Each number is 200 + 40 x the weight over its row's rms, rounded and kept within 0 to 999. Layers, rows and columns count from 0. The size before them is the row's rms in percent of the matrix's.

# layer 3 MLP up, 256x96, rms 0.266, rows 187-209, columns 0-47
100,162,226,228,120,155,234,193,186,221,185,224,213,205,184,146,283,187,179,194,196,227,223,136,187,222,176,246,256,139,169,195,204,239,228,208,127,219,264,221,176,273,139,224,191,191,194,186,191
094,227,143,197,266,219,200,189,211,192,155,168,207,299,197,221,290,176,232,190,175,231,237,245,162,225,211,203,230,311,248,215,142,199,155,162,157,173,167,186,189,201,248,171,142,193,224,258,208
094,221,217,242,217,182,258,230,178,270,183,184,193,104,250,243,215,123,201,185,218,275,131,238,230,217,250,179,188,246,148,223,187,183,194,196,196,170,185,190,211,221,231,248,183,182,311,234,216
095,196,257,249,330,242,216,128,262,159,175,186,264,158,234,153,204,258,176,164,179,198,176,157,181,155,168,157,227,253,193,200,169,231,192,183,221,185,194,172,190,161,176,264,218,222,257,218,296
122,209,226,194,258,202,140,203,173,222,203,169,165,236,208,238,253,183,180,248,232,128,233,292,245,167,242,187,250,236,166,219,189,210,209,157,124,194,160,219,176,223,212,238,40,162,245,236,255
094,173,183,213,212,176,164,150,131,199,249,194,176,234,165,216,181,183,170,193,184,152,177,212,237,220,133,182,154,260,221,164,143,267,256,256,143,244,193,144,155,181,167,105,133,210,228,315,177
100,175,189,153,222,243,185,232,167,220,164,177,242,212,116,128,158,218,150,136,160,238,280,258,147,174,215,174,211,205,256,182,240,261,201,237,206,226,154,190,220,198,172,227,150,200,290,156,138
105,184,190,213,184,266,206,160,178,198,177,248,229,232,189,277,205,217,178,205,228,196,160,149,219,244,244,104,214,143,148,274,251,108,200,148,179,150,194,166,173,202,259,207,250,248,217,146,145
102,178,139,212,105,264,260,230,217,211,190,219,204,187,202,190,159,225,151,200,169,200,162,216,252,220,193,174,184,234,197,197,248,177,241,249,252,189,194,308,206,176,230,153,285,203,185,174,67
111,211,249,163,236,201,197,294,208,312,182,137,222,175,267,151,244,171,185,204,181,180,222,158,200,231,252,196,292,201,256,180,203,181,199,132,174,239,167,243,151,219,204,246,263,220,168,175,224
096,232,203,178,155,235,253,141,191,170,124,215,162,255,244,255,199,230,165,174,199,223,213,234,205,178,203,215,239,145,249,251,203,188,159,181,177,313,192,180,195,255,258,219,182,249,194,246,93
100,163,148,226,137,156,181,271,206,199,287,287,212,234,156,237,177,113,259,191,172,189,231,194,248,140,190,209,172,150,202,209,199,251,253,224,167,155,209,182,256,163,244,244,194,143,200,256,218
095,133,222,235,235,214,179,159,225,247,205,216,237,187,233,193,232,155,191,213,160,269,186,229,97,129,196,190,244,179,205,176,171,211,194,269,105,173,148,252,201,244,151,161,147,203,132,243,137
091,242,172,131,220,268,207,191,236,180,217,159,133,153,235,248,237,172,141,287,165,196,161,202,200,198,196,228,208,252,166,186,216,206,211,233,215,210,159,222,185,156,266,246,262,248,153,108,178
108,153,168,154,218,168,224,118,267,159,176,147,182,178,185,180,252,233,187,287,183,241,195,214,243,175,265,210,181,198,238,220,159,212,246,236,172,212,195,182,163,203,189,190,159,246,219,214,195
099,177,142,213,223,252,168,219,183,254,194,220,228,201,281,150,200,142,264,148,215,168,148,145,204,180,157,220,226,312,180,141,184,209,190,125,111,187,201,164,125,245,153,200,249,228,154,166,187
111,185,212,188,186,218,227,180,192,156,120,199,173,176,226,219,217,194,218,213,254,225,248,154,225,162,164,203,161,249,180,194,109,143,175,161,225,193,212,239,206,222,173,194,351,223,218,213,115
097,244,144,196,171,197,162,217,188,239,262,183,229,255,177,247,279,220,124,82,156,143,195,207,188,201,176,184,122,209,241,209,163,230,195,178,167,218,232,196,261,196,274,192,163,214,177,233,166
097,157,238,195,276,241,225,209,234,209,217,207,233,228,209,253,226,219,133,181,233,154,186,248,168,192,204,206,121,197,210,220,175,209,133,237,205,266,200,237,187,156,204,225,222,206,143,175,277
101,236,127,190,223,220,204,249,169,246,112,143,192,158,280,213,204,174,234,204,238,212,165,202,224,205,209,255,214,252,188,194,201,224,170,186,229,245,148,315,136,102,232,238,174,200,265,228,171
101,247,170,201,211,195,182,223,239,213,261,128,158,193,252,216,143,156,149,175,229,175,307,229,193,204,219,263,188,169,228,261,290,214,214,173,190,274,242,260,188,242,202,262,229,192,208,220,210
118,232,282,184,137,149,202,174,223,144,226,161,173,176,216,158,178,219,184,160,197,160,184,101,120,183,143,250,212,237,203,208,158,221,277,226,126,251,205,227,151,216,150,154,184,203,204,202,244
102,207,190,137,191,191,167,205,245,202,120,188,215,175,189,137,156,154,203,199,225,182,187,163,218,143,190,140,222,256,200,199,266,160,189,206,173,194,207,201,238,203,178,161,146,255,185,243,202
# layer 3 MLP down (transposed), 256x96, rms 0.251, rows 187-209, columns 0-47
100,239,205,222,208,233,236,187,198,245,232,214,173,223,207,198,283,154,118,218,123,222,220,159,209,222,255,248,262,177,155,221,246,237,145,237,247,206,213,246,188,178,263,252,182,240,215,325,182
078,214,231,224,222,162,189,214,213,158,223,183,252,153,155,121,171,145,231,162,179,190,155,179,169,203,226,181,202,204,201,270,248,144,221,172,291,181,231,228,179,166,133,229,193,179,180,237,174
105,167,240,197,219,186,225,182,156,130,217,210,178,173,154,135,80,133,160,179,221,250,222,178,150,215,209,265,251,236,219,200,148,190,244,212,200,281,242,239,148,244,168,270,198,252,199,234,195
104,229,270,211,229,161,157,151,247,143,185,220,129,222,212,119,149,151,195,122,232,268,178,195,197,178,122,190,235,194,173,182,235,197,193,151,281,175,225,194,198,237,202,172,184,188,200,284,202
093,168,161,232,173,171,259,164,221,189,113,198,276,236,192,244,260,234,163,183,198,129,228,125,184,180,158,183,225,214,222,242,251,255,194,238,206,200,204,212,89,147,163,99,229,232,172,172,163
094,147,170,220,211,210,206,156,197,171,171,130,104,264,172,197,184,216,235,163,174,161,175,264,261,181,216,172,180,260,127,265,236,194,165,159,245,183,202,191,227,169,183,179,185,223,330,182,167
107,178,229,221,197,184,199,210,191,157,280,202,163,194,223,135,146,170,275,227,199,187,207,201,239,183,163,210,168,213,189,227,240,176,174,152,224,206,206,85,128,144,235,124,224,239,108,139,200
104,215,207,186,223,192,191,286,197,230,210,269,128,123,202,245,169,240,168,188,201,210,164,156,175,203,217,195,153,232,267,218,199,69,221,171,280,216,215,159,237,206,208,224,257,186,203,165,176
109,231,207,249,167,227,167,142,255,186,225,202,188,210,132,213,215,239,205,166,194,223,176,170,219,278,234,170,207,171,193,196,184,241,182,201,156,206,230,212,167,105,209,112,162,178,223,215,212
111,168,285,221,138,160,242,213,211,242,226,183,163,187,218,198,163,230,177,146,194,119,211,154,182,223,243,170,171,278,221,171,234,238,256,213,216,162,175,229,174,230,173,190,158,218,253,213,194
094,198,184,202,295,181,223,129,181,242,205,285,272,159,217,189,183,173,230,108,162,174,177,229,173,241,107,265,158,189,154,192,246,217,177,179,170,187,226,175,199,192,189,205,165,189,154,218,235
106,179,172,192,240,181,180,229,270,219,126,212,210,148,134,196,256,233,175,209,142,225,204,227,292,265,265,177,225,184,113,211,168,201,174,257,217,204,184,161,165,175,218,184,238,189,228,199,206
088,157,118,143,219,272,232,226,188,177,167,210,160,238,204,265,239,308,176,181,172,144,131,214,208,166,210,181,158,168,181,120,191,162,193,186,159,202,222,219,243,171,183,169,233,286,273,157,282
085,146,151,229,246,155,115,191,206,218,188,202,269,180,162,215,166,233,209,181,210,170,185,194,219,293,180,141,203,265,275,251,203,147,169,173,242,172,236,159,179,229,189,156,221,194,160,219,215
107,209,162,147,177,159,225,233,298,175,200,193,214,215,189,216,237,251,227,136,258,132,222,138,216,171,219,253,100,300,177,197,182,177,169,242,241,205,206,250,269,208,187,287,233,192,202,190,196
099,280,178,218,219,210,219,208,266,166,237,204,155,167,242,211,205,245,175,141,199,116,263,108,162,212,176,138,160,192,165,250,188,190,208,250,222,137,199,260,232,192,239,236,217,154,175,296,239
111,214,184,256,205,215,254,174,154,176,206,176,217,310,137,220,236,157,267,210,284,218,293,194,187,189,193,165,190,261,159,171,144,260,150,220,227,173,202,185,151,193,175,191,189,221,188,79,252
099,181,242,183,185,194,226,142,203,304,189,239,244,217,223,166,157,278,267,207,186,180,181,175,230,182,230,138,296,162,231,228,250,221,196,132,209,158,242,160,102,154,245,192,242,252,264,218,196
103,181,248,184,228,262,156,208,107,145,274,209,208,240,266,240,146,210,164,200,164,235,144,151,221,205,261,198,183,204,221,165,181,174,194,166,185,241,215,228,292,346,186,168,195,244,214,181,232
110,268,195,174,292,214,213,215,167,273,227,221,237,215,266,180,169,177,205,212,289,207,220,290,219,165,262,153,146,186,144,234,158,219,144,292,176,195,242,184,215,215,227,229,224,198,225,214,235
107,168,175,191,151,184,184,239,244,283,201,146,184,201,203,166,259,168,198,158,261,187,204,141,207,228,296,211,170,126,134,158,237,221,178,234,187,237,225,298,202,197,194,186,187,204,213,210,224
115,154,198,176,180,202,245,206,184,202,154,113,226,212,224,298,199,224,238,160,241,201,35,211,224,193,190,192,131,194,156,215,198,169,220,150,231,266,218,201,227,202,157,224,208,191,181,204,184
102,185,184,209,207,212,198,246,288,152,192,256,213,150,222,155,161,113,214,218,142,186,177,176,198,207,232,211,197,108,146,162,213,105,191,226,177,268,162,204,202,218,182,274,171,211,220,253,204
# layer 3 MLP gate, 256x96, rms 0.264, rows 188-209, columns 0-47
082,211,256,175,172,155,139,201,159,140,221,250,192,216,152,255,186,187,243,237,222,179,193,191,238,221,191,171,241,249,217,188,156,170,146,212,241,119,269,218,164,203,140,206,208,133,248,184,198
103,235,201,244,208,115,206,225,132,162,123,210,245,169,216,186,194,174,158,234,269,223,175,233,132,200,174,235,168,222,116,157,210,255,189,163,178,185,247,211,200,187,134,183,168,154,214,210,128
090,170,211,227,207,235,175,190,214,141,249,199,172,181,159,254,177,107,73,239,231,150,244,236,130,173,187,165,224,220,183,234,163,178,238,211,199,213,254,239,152,206,266,200,206,173,194,255,201
124,173,196,196,188,229,263,235,147,223,239,147,219,276,211,195,208,236,185,230,209,219,250,209,147,97,131,130,202,192,152,169,231,226,170,257,175,219,251,170,253,201,154,222,197,230,277,166,211
092,170,259,194,231,250,176,212,184,250,208,155,198,243,191,231,184,200,175,261,146,180,160,244,183,107,128,265,172,232,190,201,221,188,191,182,274,109,148,175,199,127,207,191,187,234,216,248,224
101,137,167,235,246,145,196,158,161,179,209,201,244,199,247,197,153,273,175,132,230,219,285,244,163,245,240,192,212,178,229,136,205,168,251,194,183,150,171,237,190,290,141,236,291,189,224,206,116
110,197,283,225,253,151,200,189,151,129,238,226,202,190,201,151,136,147,178,168,206,204,278,211,125,231,157,173,149,255,313,203,244,251,141,205,175,207,191,195,211,241,216,174,117,150,221,150,228
097,219,222,231,298,228,184,188,185,233,279,194,292,213,156,239,262,246,149,285,172,219,216,171,222,250,141,166,193,269,218,239,154,173,158,146,146,198,201,227,189,158,171,231,182,205,201,190,263
113,226,149,213,185,238,230,111,194,154,210,179,181,244,155,232,193,195,179,175,244,214,189,225,210,128,162,280,107,221,148,248,212,189,211,287,197,247,226,218,242,217,239,82,190,208,226,180,183
088,207,233,145,229,209,240,119,142,218,177,247,278,178,230,235,179,234,212,121,182,191,228,193,239,172,153,202,181,160,154,221,255,187,161,174,187,199,262,184,236,177,82,218,224,188,216,173,179
108,176,221,133,219,189,177,163,144,160,211,198,300,218,199,215,169,215,113,266,201,225,244,256,132,192,171,159,186,231,265,207,157,198,131,223,258,211,231,187,178,224,171,181,114,224,205,178,197
090,210,159,239,176,194,160,224,166,211,123,170,188,252,236,216,163,190,163,228,226,185,270,234,252,190,248,143,181,208,244,204,235,282,273,136,231,180,165,232,212,259,285,184,231,173,204,264,166
083,131,216,218,214,143,140,192,163,187,207,192,198,227,240,280,201,223,144,153,179,186,222,251,194,158,244,214,153,271,214,187,132,210,204,134,273,166,174,217,135,224,181,209,235,194,162,236,137
105,152,203,194,202,160,266,196,234,229,251,176,198,173,162,221,204,219,199,171,192,179,252,231,226,174,199,279,214,194,126,250,227,229,137,210,178,243,274,132,191,208,197,262,271,263,190,245,264
105,196,179,180,215,231,154,188,139,130,172,171,113,159,160,161,182,206,199,231,257,214,148,190,142,187,194,204,227,212,164,184,223,171,164,244,170,268,247,166,191,232,177,187,233,229,207,180,188
107,234,104,250,166,243,223,200,144,270,172,109,238,197,252,236,200,197,268,197,197,139,155,259,244,194,183,229,230,210,145,281,198,217,186,223,224,220,213,144,187,234,199,148,204,258,183,233,227
090,201,234,161,195,210,192,179,192,211,302,238,274,158,174,229,178,179,248,149,218,209,156,246,233,212,233,187,329,228,173,257,234,187,207,162,202,182,279,203,150,218,206,205,219,199,237,129,137
106,266,221,232,212,181,237,183,254,169,89,215,192,210,237,194,255,247,237,146,153,210,249,228,190,213,222,250,167,177,232,209,229,156,183,199,147,219,308,217,192,235,224,178,179,213,233,150,200
104,159,243,223,232,219,238,168,193,228,225,187,228,273,246,154,163,244,235,186,220,188,239,182,265,146,151,176,170,130,149,238,193,255,215,157,199,198,193,242,179,185,155,134,192,216,102,220,232
100,163,184,174,246,172,225,135,128,162,164,170,263,264,154,196,212,192,227,264,125,140,179,168,210,205,273,195,222,179,128,198,257,190,166,261,185,253,201,262,227,180,199,212,168,234,188,241,271
119,184,167,186,229,272,146,187,181,159,180,175,235,204,254,206,164,185,225,151,140,224,150,174,208,219,215,218,194,230,139,262,178,202,248,287,163,178,250,213,174,176,234,115,246,193,209,160,239
107,155,253,258,224,189,259,232,125,177,217,178,137,182,200,183,139,202,172,236,176,235,151,221,215,227,186,194,230,289,167,177,185,250,157,254,230,223,232,173,217,190,172,195,196,191,216,168,191